Weights of a small transformer language model: 8.03M parameters, capped logits.
Each number is 128 + 32 x the weight over its row's rms, rounded and kept within 0 to 255. Layers, rows and columns count from 0. The size above them is the row's rms in percent of the matrix's.

# layer 13 attention query, 128x96, rms 0.124, rows 0-14,32-46,64-77,96-109, columns 0-95
size [235 171 102 129  99 127  80  94 157  91  81  88 102  91 105 247  99 104 122 106 142 103 126 143 104  95  93 106  99 113 134 121  77  74  58  95  64  60 158  49  59  70  73  49 250 154  80 118  71 132  69 103 136  64  62  74  86  64]
[[ 73 133  94 180 166 116 100 113  74 163  96  50  79 120 102 105 141  96  95  86 131 142  65 183 137  85 151  88 129 182 118 101 126 138 117 143 155 145  91 153 107 129 146 163  47 121 137 156 120 158 147  94 125 111 118 184 127 113 195 110  97  74 143 167 147 147 113 146 161 163 138 144 145  97 185 134 140 102  98 175  94 112 188 119 150 156 138 116  94 152  83 160  96 127 120 145]
 [162  98 115 168 198  51 117 131 129 115  40 112 113 122 101 103 134 143  91 140 120  37 134 148 116  90 183 145 111 157 122 135 126  90 160 146  75  76 129  92  51 136 164 127 146 131 149 111  94 150 136 139 114 130 100 123 102 102 137  88 124 159 195  66  96  90  80 128 145 132 129  93 163 117 175 150 141 116  87 116  96 142 160 155 127 144 116 149 128  89 143 104 154 187  92 120]
 [227 100  84 115 147 143  64 129 186 119 124 118  76 116 151 104  85  97 103 183 108  93 157 137 196 146 145 123 144 150  78 122 148  92 129 148  89 115 125 107 110 173 122 109 150 109 143 138 142 138  90 150 149 150 125  54 131 156  87 105 153 149 164  72  97 106  65 113 132  96 127 131 128 133  73 122 100 104 143 121 126  98  66 188  94 133 106 168  89 116 177 151 123 161 127  82]
 [123 142 132 155 112 123 140  92 158 170 204 151 134 126  96 159  94 142 102  64 107 184 108 105  93 124 132 102 129 163 141 108 182 182 103 150 122 120 107 167 162 145 114 104  94 154  92 189 190 102 106 123 124 140  82 108 166 141 145 173 113  97 109 142 117 162 141 133 148  90 166 162  61 208  77 134 130 117 176  66 123 117 153 145 114 144 149  99 120  85 133  92 115  99 202 149]
 [160 111  87 163 134  83 106 146 148 129  76  93 111 137 139  90 137 107 143 161  78  75 166 154  90 128 112  86 120 130 105 110 161  57 177 206 106 159 128  91  90 125 119 124 135 120 182 169  85 115 133  98  76 146 114 145  67 113 127  55 100 208 127 105 101 151  58 120 109 147 129 126 145 124 149 152 129 146 140 151 125 121 125 102 122 137  74 132 142 141  77 100 136 212 137 137]
 [152 116  85 144 108 100  80 116 145 139 140 115 125  78 170 200 127 113 129  91 125 134 155  86  99 158 116 109 145 120 117  78 176 188 114 163  90 154 100 125 136 162 105 124 130 140 132 169 159 158  70 158 115 147  89  76 134 134 100 115 145  58 125  92  80 126 140  88 113 102 170 156 100 145 125 170 100 107 127  57 110 152 152 153  49 154  54 147  53  95 120 138 127  92 155 122]
 [ 89 156 126  89 103 123  89 112 113 109 138 171 142 119 146 163 106 168  89  96 193 142 102  86 104 135 146 168 118 117 151 155 134 158  48  88 178 131 143 133 195 105 157 124  94  80 101 105 151 115 117 156 150 116 123 122 213  95 132 166  73 121  95 128 108 114 212  50 152  95 130 112 160 154 175 138 146  94 133  92 124 134 156  86 122 133 132 158 106 128 158 129 106  54 127 122]
 [ 45 219 139  69 137 174 193 107 167  89 159 113 156 132 125 134 132 176  59 155 111 101  87 144  98 129 103 155 160 107 145 127 139 142 128  89 172 139 158 147 146 136 119 160  96 147 127 179 105  82 122  71 124 131  91 105 120 194  80 163 127 103 158 188 127 121 127 138 169 163  73  92 150 153 103  92 118 177 160  96 131 175  93 132 134 126 137 140 139 131 137 123 153  98 110 148]
 [143 116  83 126 111  95 117  98 159 125 189 143 122  56 130 175 132  85 144 124 161  80 139 102 121 160 137 130 124 163 122 157 165 141 110 193 105 179 157 141  48  73  92  91 144 107  90 124 181 137 166 175 151 162 181 143 113  97 118 101 191 128 138 112  98 175  97 128 142 129 148 167 110  81  92 107  57 147 140  99  96 121 160 147  77 116 101 103 156  92  93 169 125 157 147 117]
 [109 170 133 128 101 175 126  88 161 159 124 169 168  86 107 118 100 165 155  87 194 127 105  73 150 183 129 175 183 125 189 192 141 163  91 128 133 135 163 143 170 133 153 125 115 107 106 148 154 165 112 179 140 132 108  96 124 125 167 152 141 101  76 133 141  83 240 154 166 117 170 163 160 136 126 123 124  77  98 133 134  92 149 141 111  89 123 136 151 121 177 138  87 102 134 102]
 [205 110  79 122  76 139  64 115 112 150 139 175  83 146 151 158 124 102 145 109 139 139 116  68 167 122 158 116  67 156 146 204 115  97  88 128 174 139 127 109 175 108 163 124 168 106 155 142 126 153 165 178 128 104  79  85 145 101 165 108 154 137 128 161 144  67  83  71 106  98  87 169 118 123 121 123 107  99 150 135 101  77 161 139 139 158 156 122 108 107 167 161 102  72 131  94]
 [148 174 145 135 163 129  87  94 123 109 107 142  95 100 169  78 117 142  97 138  98 124 104 142  96 104 136  99 139  98 135 136  98 185 133  86 168 156 121 167 176  84 158 103 145 131 115 103 142 167 125 146 179 115 129 144 134 129  26 182 169  74 121 169 185 109 143  77 124  93  72 156 186 198 131 147 124 154  99  83 164  80 146 122 178  87 139 113  92 141 121 143  93 111 120 150]
 [100 168 163 150  89 146 123 170 162 169  81 153 133 145 114 181 107 134  68 119 111  72 106  85  82 171 123 171 194 134 149 105 154 110 148  93  90 122  82 178 142  99 132 103  91 125 133 110  98 147 172  96 144 200 111 114 148  54 133 137 146 167 146 174 129 121 119  86 112 110 144 161 190 102 116 134 150 114 179  86 183 170 158 107 120 166 114 146 137 147 173  91 132 106  95 155]
 [ 95 113 139 114  94 117 155 131  97 118 186  98 101 165 107 146 119 130 123 150  94 105  81 120 182 102 125 142 113  96  77 165 166 120 195 187 102 164  76 121 100 163  87 112 109 149  93 188 112  87 142  86 123  94  73 132  95 151 122  97  77 153 137  79  96 133 109 103 142 118 139  95  85 160 145  61 153 200 138  99  73 149 128 124 156 100 137  87 135 108  76 139 188 161 121 122]
 [106 188 166 135 111 112 104 141  83 105 139 124 134  89 147 147 135 151 132 135 204  87 158 141 181 147  91 128 138  98 117 145 119 138  76 119 146 146 140 147 150 128 169 141 111  53 112 132 169 142 125 145 153 120  80  38 101 196 167  86 112 120  72 103 123 104 150  87 132 171  90  92 108 114 123 105 105 121 154 133 113  35 100 131  99 103 127  84 180 152 182 162 106  95 116 148]
 [163 122  85  99 163  77  80 129 151 115  64 116  84 164 101 113 121 166 129 121  88  43 110  98 178 134 163  99  86 131 125 102 144  89 129  86 142 105 167 140  71 133 128 136 177 117 160 137  86 161 125 132 118 126 134 151 103 156 143  99 126 131 163  74 124 111 190 156 131 176 116  72 120 115 144 130 142  50 119 129 127 137 186 123 103 109 140 185 143  97 162 116 111 157  37 111]
 [159 126  45  97 187  81 121 127 130 110 126 111 103 115  95  72 155 116 134 116 164  83 136 193 188  90 160 144 122 159 125  84 139  97 191 167 126 144 104 120 102 160 126 167 195 148 133 107 161 148 123 157 146 108 142 126  62 157  88 110 148 110 144  99 110 124  74 208 142 161 118 181 113 159 129 131 116 107  97 130 152  94 131 101 158 196 109 147 157 125 170 119  79 114 144  94]
 [183 140 101 131 146 120  68 169  88 120  96  87  88 121 137  40 109 167 111 101 113  34 157 219 120 100 159 124 185 150 126 145 121  85 162 126 155 107 114  89 158 145 117 158 143 155 108 128 134 179 143 173  95 127 126  81  79 105 137  98 140 143 156  71 111  84 144 138 116  95 126 155 121 171 130 155 120 109 120 135 134 103 174 159 119 136 137 196 108 102 135 147 119 182 138  90]
 [ 56 133 143 176 100 104 150 133 127 175  99 157 123 149 131 166  96 158  64  90 108 148 138 127  71 116 164 131 136 157 109 146 188 171 103  86 109  61  73 105 155 109 115 128 143 130 101 186 116 134  94 141 115 145  63  81 136  99 119 142 127 121 100 133 144 124 147  97 137 145 216 118 160 236 111 157 159 103 164  71 147 120 115 145 155 138 126 157 110  85 123 134 135  94 130 126]
 [208 119 103 111 156 156  48 150  86 109 116  99 111 133 153  26 144 111 178 124 117  67 158 123 159 120 131  91  88 139 116 136  97  61 155 169  97 150 173  84 107  78 113 142 139 135 113 126 111 121 163 171  73 163 124 144  69 134 159  79 110 186 145  95  91  88 141 141 125 138 102 148 125 141 152 153 129 114 111 166 142 105 184 136 140 109 117 152 180 154 101 114 124 169 137 118]
 [151 137 177 144  55 133  64 133 109 160  63 129 138 119 156 118 114 147  82  70 129  90 158 115  73 133 156 161 165 120 162 152 128 117 149  94 144  89  80 111 188 129 124 120 115 165 135 103 109 192 147 182 129 102 113  90 117 110 108 129 133 101  98  83  94  94 150 107  98 102 179 149 164 203 165 153 146  99  61 103 104 108 178 125  94 118  97 158  89 141 116 166 140 108 155  91]
 [ 57 156 170 142 112  80 181 100 166 141 145 160 125  49 119 179  73 157  95 146  83 175  61 114  82 149 114 112 127 118 141 129 164 153 127 104 127 180  99 148 147 114 127  62 128  81 121 154 151 127 128 130 155  88  68 121 160 107 102 160 116  73 114 150 174 111 123 124 154 153 153 115 147 181 136 104 130 119 115  90 139 110  76 101 103  75  89 104 118 123 179 122  68 101 118 148]
 [ 97 161 145 113 122 168 185 128 155 111 170 116 190 177 110 169 130 113 170 136 146 165 144 108 135 164  76 154  78 130 132 122 137 153  81  60 126 157 103 154 169 144 113 150 130 120 135 148 127 120 101  79 161 152 152 128 146 199 119 143 129 140 144 214 157 164 135 154 125 154  79 109 117  93  95  70 130 133 177 137 152 145  35 157 126 144 179 116 111  76 179  91 135 122 108 159]
 [141 116  87 113 155 122  84  91 149 129 156 108 159  73 150 134 145 143 146 111 156 125  68 122 112 158 166 110 101 146 130 159 178 127 113 151 115 152 135  74 111  93 147  79  74 129  44 169 153 127 147 191  62 110 139 116 117 191 180  98 137 128 126 131 108 119 101 173 140 101 121 189 101 140  55 123 100 143 154  60 100  98 175  93 144 127 152  93 172 130 170  86 140 143 162 124]
 [113 110 135 165 105  57 133 110 131 182 133 201 140  77 146 172  89 172  50 136 106 168  76 142  73 131 155 105 165 125 113 150 183 117 119 135 152 170 138 170 144 142 151 117 101 101 141 133 186 147  96 109 175 127 103  74 141 112 166 172 131 106 107 177 112 120 128  87 125  89 208 132 117 166 154 143 144 118 126  75 105 111 101 105 186 124  92 117 159 127 143 150  73 129 150 140]
 [171 138 144 123  88  77 116 122 125 146 131 111  80  98 139  90  84 161 175 147  97 111  99 158 125  99 138  85 118 126  96 188 131  49 125 172 200 138 124 118 117  42 139 120 148  87 101 118 137 124 159 207 102  81  61 119 115  69 158 107 178 131 104 169  90 119 112 147 101 113 105 155 136 140 100 170 101 135  99 100 118 112 175 127 146 159 104 137 100  96 130 183 100 160 151 144]
 [167 159  80 139  97 106 129 131 143 136 102 185 151 138 126 108  84 175 125 155 123  52 113 141  92 147  76 151 119 148 127 169 210  98 126 135 122 182  97 174 123  95 166 145 196  99 139  97 129 128 135 130 204 105 143 104 135  46 114 143 183 135 172 116 181  98 138  62 116  90 135 108 123 141 175 155 125 107 173 121 108 110 145 104 123 169 135 155 122 127 109 169 103 152  78 133]
 [113 115 180 117  91 209 157 148 126  94 142 185 158 104 166 156  95 143  97 111 176 147  79  74 151 187  88 192 144 133 127  94 200 195  98 122 109 201 137 170 140 135 147 151  96 108 153 198 155 164 138 111 189 191 151  99 159 147 140 125 171 110 136 150  93 130 128 131 147 117 141 127  84 156 104 103 127 123 138 112 149 141 133  90 125 111 105 138 162 158 166 120 123 133 156 142]
 [ 65  71 122 155 148 137 134 171  88 137 122  75  75 150 102 139 155  77  66 159  92 161 132  85 134 141 156 134  74 129 114 128 107 135 149 122 105 147  79 102 105 127  75 129 124 157 101 118  98  69  56  83  79 110 161 180 172 152  87 106 123  93 133  90 127 120  90 153 122 144 159 112 144 145 123  88 182 186 116 167 112 135  71 120 130 116 145  91 129 152  65 109 122 179 116 104]
 [137  89 200 138 151 101 154 161 126  99  65 120 145 124 165 159 116 163  51 111 177 161  92 179 157 136  93  85 140 117 154 104 103 114  91 126 114 176  90 144 105  99 173  94  80  62 126 134 175 170 133 131 158 141 128  89 156  97 150 134  90 145 102 135  77 147 146  77 113  99  80 111  72 101 146 114 160 119 151 117 104  85  84  95 158 194 151 116 109 139 163 152 103  97 139 151]
 [117 121  55 160 132  83  90 155 155 142 114  98  72 125 133 140  90  63 132 102 123 144 159 171 149  87 145  96 107 151 114  93 107 138 123 140 142 141 154 180 186 102 183 142 138 105  87  90 127 178 141 119 204 135 131 133 149  89 108 136 121 108 162 182 136 103  80 118  72 123 101 166 125 160  88 161 123 120 132  91 126  67 121 110 192 114 123 118  93 145 110 124  48 168 138 188]
 [169  94 103 168 102 141 107 169 115 207  75 122 181 131  94 105 153  79 106  95 106 143 110 148 136  94  75 144  63 152 131 112 154  59 100  86 139 131 170 145 159 117 138  82 140  73 173  94 130 164  97 126  82 131 186 121 133  60 123  89 132 108 119 100 146 122  89 185 120  95 187 168 134 146 129 128 113 140 143  98 134 138 169 116 127 177 109 157  94 104 117  90 151 163  97 163]
 [ 65 159 131 111  99 158 147 118 150  86 150 120 143 133 140 135 114 132  93 113 155 169 102 107 177 164  80 153 179  86 144 142 137 158  66 130  93 149 158 184 130 128 181 101 119 140 109 205 128 113 139 130 165  94 122  96 129 158  58 164 151  80 130 141 151 125 138 113 125  96 101  97 176 106 113  75 147 134 152 137 123  83  73 104 131 106  94 104  78 201 176 191  91  81 146 116]
 [ 62 167 159 124 162 118 158 101 175 130  80 113 113 153 175 131 104 144 149 122 162  89 158 111  95 154  66 126 148  71 163 147 102 159 115  89  94 155 114 165 102 132 153 134 163 119  67 194 122 120 180 119 180 107 120  65 144 153 103 179  70 147 139 154 125 157 133  92 130 194 114  87 159 164  99 112 177 105 147 178 128 112  77 121 137  83 137 109 138 167 139 175 100 125 131 110]
 [129 117 137 147 138 144 128 159  99 146 153 164  86 143 144 158  77 154 136 183  75 168 101 148 127 117  73 143 154 122 129 144 144  88 146 208  84 129 134  83 109  97 115 168 147 117  52 147 135 138 138  95 101 160 144 160 135 113 117 139 124 179 121 108 125 140  87  86 139 133 119 164  77 202 172 142 152 121 113 182 147 201 138 136 113 119 226 112 156 165 108  99 130 193 163 126]
 [143 127 137 136 122 210 130 152 132 106 139 102 170 108 140 132 112  71  59  73 151 120 134 131 134  92  79 156  95 180 159 115 176 102  68  71 111 186 155 158 139 132 140  89 160  98 180 131 143 179 138 155 180 138 179 129 131 114 113 146 139 124 200 173 162 119 122  96 125  78  87 127 155 142 168  80  68 142 131 111 121 111 144 120 112  92 103 146  69 100 141 156 119  87 108 152]
 [147 143  61 128  82 138 197 113 147 122 102 128 131 129 126 138 120 109 161 115 141 170 152 174 108  58  41 157 145 115 124  80 113 169 107  95 145 143 191 157 133 140 203 125 118 131 106 135 134 144 153 143 198 135 143  92  99 152 104 186 165  98 154 194 143 103 111  65 140 111  98 171 150 141 134 115  93 116 108 132 123  58 109 147 137  97  85 114 158 122 133 132 105  62 143 155]
 [188  81  56 112 152  82 156 111  90 132  82 139  58 146  90  75 162 155 147 151 108 125 122 143 145 106 143 150 129  43 125  81  64 142 221 103 103 122 153 116 117 152 121 141 133 118 100  87 161  69  85  98 136 119 124 106 103 157 144 139 132 150 152 114 103  89 188 136 152 100 152 120 112 106 100 120 153 107 133  98 119  97  53 130 125 120  87  75 141 154 113 136 158 164 123 129]
 [151 133 142 122 129 141 164 168 133 114 127 148 152 102 132 150  75 108  97 102 174 112 124 186 140 129  68 125 122 181 184 107 113 137  75  74 109 166 146 170 109 117 181  85 127 112 133  94 170 152 167 145 193 192 125  88 151 104  91 145  87 136 181 131 121 114  98  63 110 101  70 105 124 145 125  83  44 128 126 104 165  99 136 123 143  95 108 160  95 118 132 185  85 134 123 168]
 [120  83 115 177 132 103 118 135  97  91  81 133 109 162  80 115 231 136  74 129 169 105 111  70 146  80 114 110  95 135 129 120  98 125  87  99 143 155 128 127  95 114 118 134 104 131 156 109 148 134 123 160 176 152 118  74 114 172 142  76 166 107 205 112 131 106 124 105 179 170 117 143 158 124 194 121 124 145 143  81  92  95  55 100 110 125 141 143 108 129 153 113  64  64 133 118]
 [128 149 178 183 103 122 111 111 143 140 192 137 176 120 111 148 137  95 148  65 175 174 127 129 164 149  49 164 166 138 154 140 101 135  77  96 137 152 133 148 160 100 111 114 140  92 149  97 144 193 121 140 204 119 131 113 121 114 169 123 107 160 126  95 201 138 123  57 121 114  68 146 127 178 120 123  80 108 141  83 144  91 141 113 141 140 133 131  84 105 121 175 116 101 158 201]
 [112 139 122 147 141 118 133 135 130 146 131 160 129 137 127 109 143  69 137 167 116 114 141 109  94 170 114 115 110  87 120  85 116 132 143 170  62 162 179 160 114 177 167  90 172 115  60 177 157  86 154 110 156  91  89 106 156 105  96 134 119 130 171 136 150 113  93  92 102 162 124 151 126 140  98 112 127 127 142 180  88  72  59  70 188  54  64  90 172 171 133 155  85 128 116 119]
 [132 128 116 118 149 104 148  98 128 199  63  63  97  96 142  65 101 100 116 121 110 111  99  79  88  72 155  90  85 133 150 142 100 125 135 157 171  63  88 102  94 148  96 156  77 121 120 126  98 119 107 161 132 133 100 119 109 166  82  73 125 125 131  95 127 110  20 151 103 162 131 133 158 133 148 126 111 138  70 122 150 166 160 195 103 107  77 120 141 139 166 137 141 146 121 151]
 [147  98 142 124 140  99 137 136 102 115 127 123 127 153  70  55 139 204  86  96  99 147 116 159 172 104 156 104 117 150 173 148  90  32 162 136 101 137  56 128 133 155 105 163 138 172  83 106 101 138  65 128 108  30 174 129  77 128 141 111 117 124 163  78 109 149 124 152 147 128 150 139 133 149 145 146 132 154 149 117 148 184 141 163 163 139 136 137 149 166 112 148  82 181 134 107]
 [ 94 130 167 110 107 174 170 116 180 164 170 204 170 101 157 147 129 107 106  97 151 177 121 120  97 154  90 128 165 132 134 105 158 157  98 157 115 165 117 186 146 142 186 107  84  54 126 133 211 155 116 136 139 128  74  81 147  90 163 206 165  92  97 171 154 154 163 145 105 108 132 148 132 137 142  98  90 129 159 137 154  75 143  88 118 161 108 131 147 119 137 105 102 112 147 142]
 [ 96  17 164 112 134 111 149 117 106 188 155 169 120  94 130 151 145  81 120 108 188 122 141 176 125 120 105  78 177 120 139 136 140 105 141 166 143  80 110 129  81 119 164 130  74 101 143  92 151 101  67 154 148 141  83 155 119 110  90 161 157  98 153 133  79 145 132 156 138 126 137 132  96 118 103 181 101 170 142 140 110 146 146  84 103 163  93 168 167 152  95  91 197 182 142 125]
 [107 108 119 136 145 140 162 141 102 175 128 109 158 119  80 127 140 110 212 147 172 193 151 135 128 112 100  73 197 171 167 175  98 123 114 152 165  59 195 136 128 195 138  72 191 147 139 102 129 157 126 114 123 105 123 153  89 145 114 152  99  95  70  92 135 101 131 100 150 171 120 125 135 118 109 163 109 108 140 125  96  71  85 105 130 163 109 128  99  77 135 116  95 111 162  82]
 [121 149 107 104 117 144  81 190 143 151  91 104 169  72 152  86 122 112 177 126  95 112  57  50  62 123 180 166 137 129 108 155  87 113 123 137 164 141 124 180 146  86  87  64 148 121 136 162 103 147 194 110 103 104 169 102 141 100 149  88  87  86  89 137 173 147 136  96 109  77 126 163 121 144 104 107 138 125 149  97 139  79 119 139 147 106 160  87 119 139 136  89  71  97 123 118]
 [149 100  84  61 123 146 133 119 139 147 130 137 153 125 131 142  91 128 172 110  97 147 160 203 153 173  98 176 142 131  91 150 164 132 187 122  77 149  96  70 119 123 113 140 165 136 112 108 120  74  83 122 115 158  96  89 167  59 133 146 147 114 167 104  96 167 116 135 159 112 173 140 161 129 148 135 109 134 127 143 180 141 127  87 151 146 107 107 230 170  50  83 136 165 120 128]
 [132 129 153 116  71 137 142  81 103 137 144 108  94 108  88 125 116 128 127 137  99 197  99 145  99 147  87  83 167  94 150 119 143 135  99 109 100 121 133 104 170 198 138 118 110 153 154 218 109 140 164 129 156  64 116 165 102 197 113 152 122 174 100 140 156 128 156 121 111 111  86 124  97 174 101 128 149  75 122 122  63 133 102 130 137 130  69 124 164  70 151 163 110  38 151 106]
 [168 141 136 157 165 159 133 116  92  75 114 150 102 108 118  81 103 113 121 144 125 155 160 158 125  50 151 126 156 143 113 115 116 137  80 125 127 112  83 146 127 144 168 153  97  90 144 173 137 115 189 116 202 124 149 123  47 187 127 136 157 167 140 113  54  41 164 155 153 117  70  87 107  83 118 141 124  85 104 110  94 159 125 149 136  45 136  95 133 107 131 134 110 133 127 135]
 [156 118 115 105 165 177  89 138 166  92 129 191 152 129 169  73 133 130  89 126 135  92 140 131 156 115 151 108  70 123  97 113 111 133  91 108 142  99 101 152  99  49 150 177 123 115 137  84 148 106 111 110 144 183  53 101 154 123 126 108 188 148 149 165 108  86 115 124 124 162 164 122 124  48 142 110 111 156 167  95 156 118  95 175  90 191 154 150 107 162 127  99 201 153 109 146]
 [151 158 125 157  89 123 156 123 128 144 176 134  94  67 181 128 136 140 143 109 166 166  77  90  71 157 111 141 137 185 126 110 138 132 114 154 140 153  97 124 117  83 142  95 139  66  49 168 155 136 159 175 131 133 101 116 110 108 144 135 154 129 112 173 179 168 149 157  98  67 118 157 129 171 154 117  89 122 100 108 133 122 215 115 140 169 117 157 169  86 136 144  61 114 179 178]
 [164 157 144 138 109 203 125 138 133  56 127 161 149 113 167  78 102 140 102 167 143 122 125 124 128 115 149 115  88 106 101  78 137 112  74 125  87 208  75 165 117  65 174 152 115 123 184 120 118 168 183 119 173 173 139 143 138 147  94 107 161 204  96 169 157  76 107 122 103 141 106 150 110 114 124 104 134 109 137  91  88 157  84 151 169 118 115 126 140 170 156 106 146 119 174 168]
 [ 69 118 198 118  69  89 159 143 144 128  94  75  93 107 139 148 133 157  79 121 150 177 114 100 108  79 118 150 169 131 112 134  98 100  79 167 201 143  78 123 125 150 193 151  71  77 112 115 154 132 191 128 137 148 152 151  70 128 154 108 154 128 118 124 143 127 116 126  58  83  71 130 104  77 116 114 128 139  90 183 137 137 116 178 128 125 103 124 104 113 148 140  93 182 111 140]
 [148 148 104  79  89 158  78 137 174 115 155 170 164 141 192 102 105 129 133 127 158 121 118 123 112 133 119 182  75 105  81 110 155 120  89 105 110 181  69 164 100  85 152  98 124 121 192  57 135 132 129 111 150 174  90 144 139  75 120 110 183 207 133 187 181 111 111 177 121 106  63  97 124  92 129  81 112 151 138  91 141 138 114 128 119 156 104 153 158 131 124 108 154 138 141 154]
 [174 172 151 106 131 130 125 111 147  92 132 150 126 160 144 117  30 123 108 135 161 129 165 102 126 143 167 193 155 108 100  80  98 225 107  76 137 166  82 179 150  73 185 114 119 103 158 117 122 144 146 144 194 102 107 103 132 132 109  96 205 173 142 149 127  69 147 109 114 128 122 109 146 106 147 104 102 139 163 111 131  65 164 116 159 144 113 139 105 128 158 137 164 124 112 165]
 [125 109  86 119 155  95 128 143  30 147 118 146 120 113 120 117 171 150  59 159  76  92 108 142 112 103 151  78 137 114 141 152 122  81 162 151  96  98 155  93 135 153 118 197  96 129 157 127 100 124  99 133 148  70  68 114  94 138 112  96  77 162 147  88  90  72  95  81 152 113 152 141  86 166 171 132 171 179 149  80 115 109 108 111 144 112 169 128 143 197 148 159 147 132 103 112]]
# layer 13 attention key, 32x96, rms 0.101, rows 0-13, columns 0-95
size [ 70  79  60  74  63  72  59  76  63  63  64  69  56  68]
[[138 154 187 128  99 106 130 157 138 126  79 196 164 113 153 141  72  98 125  93 140  90 162 110 140 102 115 104 126 126 167 147 135 193  89 123 134 151 156 137 160  91 168 144 172 144 105  94 158 200 112 138 130 179  99 116 130 101 143 156 123 153 153  98  99 120 186  80 159 100  95 118 161 170 146 163  90 116  87 163 112 158 166 121 109  83  66 147 148 119  72 203 128  64 147 129]
 [164 147  75 136 177 165 127  83 129  83 212 104  86  90 154 125 100 120 124 169 137 116 140  97  95 171 202  78 135 148 101 129 167 174 143 187 151 127  79 110 122  98 138 183 178 150 129 129 112 138 158 153 135 125 134 158 144 151 113 136 138 163 146 218 123 157 114  78 115 107  63 138 172 100 153 132 123 121 101 107 150 139 117 119 136  68 124 117 147 138 166  71 126 151 183 149]
 [184  75  93 107 182 134 139  77  80 131  89 107 134 124 130 102  95 189  94 152 105 107 200 190  80 104 119  99  99 148 111 121 134  94 188 123  95 108 134 114 148 177 155 136  87 124 152 141  89 120 122 129 119 118 130 115  86 133 164 106 134 131 170 147  77 113 126  74 164 158 118 130  72 156 148 190 148 113 106 126  85 141 138 137 125 140 197 139 156 120 104  67 108 198  81 148]
 [117 177 131 125  90 138 184 131 153  57 138 117 126 107 107 146 105  98 169 108 117 133 172 163 118  78 108 130 134 195 141  88  86 127 108 187  92 136 225 149 104 136 118 108  97 153  90 104 123  95 155 165 144 164 111 137 124 105 117 144 135 120 176 106 115 106  14 150 123 116  87 128 120 130 182  97  77 110  78 137 148 147 127 178 150 143 157 184 160 127 122 175 126 105 128 128]
 [129  93 105  87 173 105 115  73 123 118  92 117 151 127 158  77 159 170  99 117 147  82 148 149 110 139 205  77 128 113  80 110  99 101 159 114 135  87  97 136 176 191 154 136 101 177 207 119 115 116  87 123  90  90 130 163  99 175 121 112 147  71 123 160 134 150 185 156 126 113 128 170 119  74 102 196 167 130 115 114  77 117 117 140 141 152  85 134  60 129 119  90 126 127 114 129]
 [163  65  60 119 139 119 147 156  97  85 140 152  66 135 135  69 109 147 176 166 107 105 129 173 159 121  98  73 152 133 138 121 123 121 171 136 124  76 119 142 103 144 131 133  48 158 130 157 174 103 110 102  89 133 100  79 136 101 152 114 129 130 131  63  53  63 125  97 118 167 113 115  61  93  91 138 142 125 146 137 139 139 154  93 118 144 172 176 172 149  79 105  98 125 101 104]
 [121 126 168 169 135 107 142 242 189 106 116 135 101 141 135 159 140  43 165 108 132 106 134  97 171 134 132 120  99 192 153 134 136 130 125 107 130 154 151 145  68 133 119 123 149 109 127 107 165 131 150 127 173 140 142  77 160  84 113 126  98 190 138  95  92 151  89 137  72 160  89  50 136 137 124  63 111 128 124 145 172 128 134 102 153  98 116 124 132 116 142 216 132 134 103 147]
 [149 155 116 159 133 111 113 153 102 142 159 100 159  88 154 189 110 142 153  92 111 109 134 172  80 108 135  70 153 165 115 184 175 111  75 122 128 160 107 150 158 110 143  90 152  70 141 135  98 201 138 200 141 133 115  53 135 122 122 139 130 127 141 163 128 106 130  71 118 104 109 141 122 137  85 117 139  98 144 128 134  72 153  65 148 152 153  90  94  73 155 132  48  60 140 137]
 [137 153 200 143  93 150 126 149 124  69 156 131 126 168 121 156 114  99 147  72 101 160 132 105 105 109  91 150 116 153 103 164 173 153 114  82 144 113 184 194 157 117 131 143 141 109 105  71  99 161 129 130 118 118 173 139 135  66 185 111 178  84 108 138 137 154 120  56 117  92 110 118 169  97 103 156 139 148 159 152 129 187 191  95 111 185 115 134 121  70 153  97 178 145  87 143]
 [ 95 183 157 124  99 176 135 181 183 146 192 136 144  85 164 158  80  85 183 114 126 160 116 130 151 170 110 159 144 154 176 122 138 152  93 108 125 136 133 131 135 122 106 103 141 104  93 134 148 140 133 111 162 127 129 119 165 101 112 172  71 156  80 154 135 141 111 149  71 130 107  31 120 156  64  68  87 129 134 138 195 129 159 136 130  77  88 113 137  93 156 183 145 130 102 144]
 [116 196 132 135 158 109 148 224 165  80  86 127 103 127 148 175  77 111 182  96 142 116 157 147 144  91 118 116 100 191 145 122 131 136  94  90 185 122 153 162  85  86 161 117  99 129 112 116 117 124 174 157 165 180 155  87 132 133 126 131 152  90 129 168  56 130 104  79 149 141 106  40 166 129 135  93  90 125 116 123 184 130 157 132 121 124 130 164 116 103 188 136 140 118 125 127]
 [117 145 172 135 115 116 167 147 160 111 119 116 143 121 116 144  81 110 189  70 171 172 127 142 159  77 108 161 174 158 160 117 115 191  99  52 183 150 110 158 127 105 109 148 100 119 160  75 132 193 158 138 202 173 135  92 119 145 126 147 112 150 131  97 135  97 116  99 113 136  79  98 140 151 135 116  76 141 116  89 209 126 144 148  94 155 135 153  83  97 145 159 106  95 143 191]
 [111 124 215 132 114 206 135 107 138 158 203 128 123 115 104 126 109  98 144 140 157 137 151 163 136 171 116 178 169 106 112  80 143 180  55 107 106 129 116 135 174  83 139 142 115 164 172 123 159 132 182  96 120 188 125 147 171 172 177 142 148 128 113 184 118 101 152 162 108 126 139 118 117 132  92 127 120 109 135  44 169 135 129 135  82 133 183 172  76 115 133  96 116 100 113 131]
 [115 135 137 113 135 126  98  71  88 166  95 116 127 130 168 154 152 169  96 148  90  65 117  98  89 129 169 108 131  62  89 156  99 105 164 175 127  70  97  87 122 153 100 129 100 145 146 164  94  73  99 142  62 127  91 150 101 182 122  95 152 111 122  99 145 139 149 123 146 144 165 184 104 132 127 159 203 126 109 172  34 125 124 144 137 151 119  97 133 146 124 110 200 109 136  98]]